Weights of a small transformer language model.
Size: 8 layers, width 128, 8 heads of 32, MLP 256 SwiGLU, 3.94M parameters.
Architecture: RMSNorm after each block, untied embeddings.
Training: a variant of Muon for these matrices, 6922 steps.
Each number is 128 + 24 x the weight over its row's rms, rounded and kept within 0 to 255. Layers, rows and columns count from 0. Numbers have three digits each. The size before them is the row's rms in percent of the matrix's.

# layer 4 MLP up, 256x128, rms 0.305, rows 75-82, columns 0-127
101:114166146133107109130119108073133154120091088095138132136132110170133120114136109160124132156104122146157125160150137156145130085121077125184112124181179124143134110101154150125121105105113129162116095148094120126108133122132129132143190086156093113095127134109150127087100128139116144117113125127162147158071146109130117145127149105116127144111137138124146086176166134076104146135135
105:136113142163105124127136110124122090129129131139169088104125127104056136157104099063138143104147158140125115127172082126118176083127132126163167117131122154087136117133141159126130137164110122146111122109147103088168102139110132156150165133140143145134131149143116112101116116102149117127126149122145144155138123109119154166119113125094090147195136170144106124109119083127099089105148
104:126137134146122092133177106146141148109106164153095133131162123106120136115147117147164137128123088113146095124173076112126127120110139142148107090133130164178115169104154118159137146120082112144145180115146118106137127153168125169158144098112133122186103106125093110131116101108114142121143113122081079126175126122157115143087156150149081148120123161117108148142104131131123116099160
107:140153112109104097096149126127138170090134119114149134103112122126132105099141161114110132191117144092123134111150145095116148122121168148084127101073134113133149064088200156151121115126115116152077125116161103126118178132145149133121109121132142094139144091151139128139164117124155139102116146112115133152136123145167101131142133116098136106118158182100131128078149146106162131113121
098:089124089107125116131126145115114084108136113140136144106119120126113131150116142180141135157107152138132135133132149128111139155158122177122122107143115091109124087127143136124160116169148125089154145139158103122114140123159173089111170126160085078091092160148091118165116145158109141116157133161151098121123132117145151149096122126077171117135172089136104106107165091155161103131102
100:129144148142167106114128141166089167113153105148106130146143139111119155143124112153142102152125149135144098108128154092158110137152134161100117095142104137172160157113127099129102126130119086159143097105135134160106106158131101071120149119075164113114149158163144117123111177157114150146094105152128160147123159114110139106151131061115113173146118149099130091127158116117088126126157
096:131113164156165085128142138128173169160126126080166120132110132188129114098115120119142139132080119073120110082103119137156153127109108114089153158111103097144145142108149142123180142195119158099138133115099106106121095125144121115131137085158161098128110126136130128143140139127151108086107101111115140121123118118126151157139108082113132169180121134117110102135157135112121096111138
106:074136121148114104116131116172107113133097082119134137128122092120129142135121133100074108117148112125169096128129187172121135116142117137163109122137129115163116105120163101191109082118112110110123137142125106084098114130073129128122147133106103138089101078117137125106086109186123082130146122130132126149134121121151102161145116134091138136088179158144155112111124111101127127132115
# layer 4 MLP down (transposed), 256x128, rms 0.204, rows 75-81, columns 0-127
097:132172140108143131130124098140148138113106139132094159135136083136140100137130151171178119114136154141084155154128137169138068160130121127124134157101130133114112158149139166116138120138150157115123115095149114149152151100133116160134144157133075128155143079160086108155137126129156135101113123101129112121082082104109148131079123167116112138155119147117107164094150153121192098148121
100:165132103129110117093131137108128122144153071182086136150090132098124101158114109094108140120109154108125087132188128139129127115170129128126111102102129170128175157149111133124145112132129107092059176157124142117156145133148128115118156129118128147110118166165149144076157158136139112147134152117169109095125140106102121115106133138138139117115159127103103127129112116157136172164088
095:147148078105136186157136116130150137100120101102125110128085166108095141121098157124130126114083192097133148132095115132140144144170136149135104122130129107150146162175124126150133147110103154186148141162143119138118105119130176148157110141153131180109151144113084115083107075137123150120155122132147124161116107122152107143155106133123104108133116143177140136099136133135147128088103
093:144113102165118172165147116162128173136087167128108112136109153124115136168092119157126122076135144126112135154138102130129165151127148121141105099102097167146111129152109157164132103105133133095135136106091110102134101146127109113150133134109153107156129129117144123139122174124114178135090132156079097104071129131140122134147110116162088147116116104170082101129128137113105132188150
102:115097110162176156150150103121130147130161139109129107147128176096114171164104097082162088135141125130109100142159127110138145128127097107128104110137113128110138143143094141152148102114108173149116096118083147105127132147155142114071084112122125155137118102119108117093076113111152124138091122127093113115133100154138118145137099103128131164110117165103157097129126169124116129145197
103:130105129132189137135126114088102115132130174121142101143133116111120146111142077090181155109108099150159115115114103148109145104111124104148130159109089127162107141158138098092141169175143121104115185112151118132133136158111156113073110116103127114123117114125123115115106127139108140131152144121170111107105102107161112108094078135091119114078122122125112152116131120163128183168136
096:124157135108105137114111141153116092103171131145122095093108139085113139138147151113113125115142150164117098098120133101092085129153118087156077107105134140110127142128144110155093097143091119134115123162149147169148144110105105178125129115143105147101180108146122125129132122135094124146120097135101167112098113109105125111131092073113111137093180098155134127141121168165092180118128
# layer 4 MLP gate, 256x128, rms 0.294, rows 76-82, columns 0-127
111:148144136158159101089134102114151107148109123171126153136130145153100147115154077155112164126144117111138125143133126166113180161105144057107108141130099129096120130091145104107143168155178166125072140131157102128095110118117149106140152145134112097174147155102159098127101150134166108147128151097114111139136114155115132140142118142126094079127142107131142115138154112089100151145116
111:134138120113117124084126151157138129149102156137169168153089143173138062134140125114144123068127088154124172126138168131174161195108137110136131090097112133097141133105099119149117084141115108120127132107120083134103145156113141098131089109120135152119128137120157109122113135172134122129134176113135158098142143074108141127143149129135134154129129111116144142156095116104178107118143
104:137119121155202116130139116147148089124108067141155079147104115157119069112107121102158086095137090138160110138151085153103104127092112110145139158133134143166087139119126153165090145103129139131147090146114096144119134127093123149083138149109117172107145140135088161136114124140151140144111150141120150160124134129101126159112151150100099121122128116123101160171105119107134125116110
095:176098141100111108136136105115179132146164136139118099122106099110143133113111115136150118130133117143133165126138161096179172190117122134182114104121166110137114078160149106123117097082132126160118146104122135144142157112122159113121132120134118066105135111140103112115128120193165162149150107132125136111123135167136145148104120166111119108129093111113136111148140106100098105175096
099:170066140133153100132151146120124088104166097105101100192163116128138153112107104119152180143121123155108147106099123152089133183188137142119150129128110134145126171127122127141126109111125117126119167163104129117147123143141150130147099107099094156119141107092112105132128151144126102098146152125119129124115117155132140150149055116118104097142135158105103121108168132125132148178140
094:138105114166087124095145156154166123159089147108096140109136141127127145157138133129133124120181144144134110107115125122133161170185128144126084119109121139133139128107121141143149096161153164136160181145111123144162077141119163110146103170142147099175183138149115113096181176134105155114135145126127130114152101128191141129116157116173122139116111131111112098136113139111125136124137
104:198100140103097141157140124134153138133120137100111145133111135133160089125136137132149148120131176157105141140141118120128126165172149137096155132105116109140112085158089151135167130106129117119108139116119081119117110120188085114132120137138130165124105130103158143108117129156131140138161135174094098153146173096103098116085137118134130117147089073133079112150135188147110124142114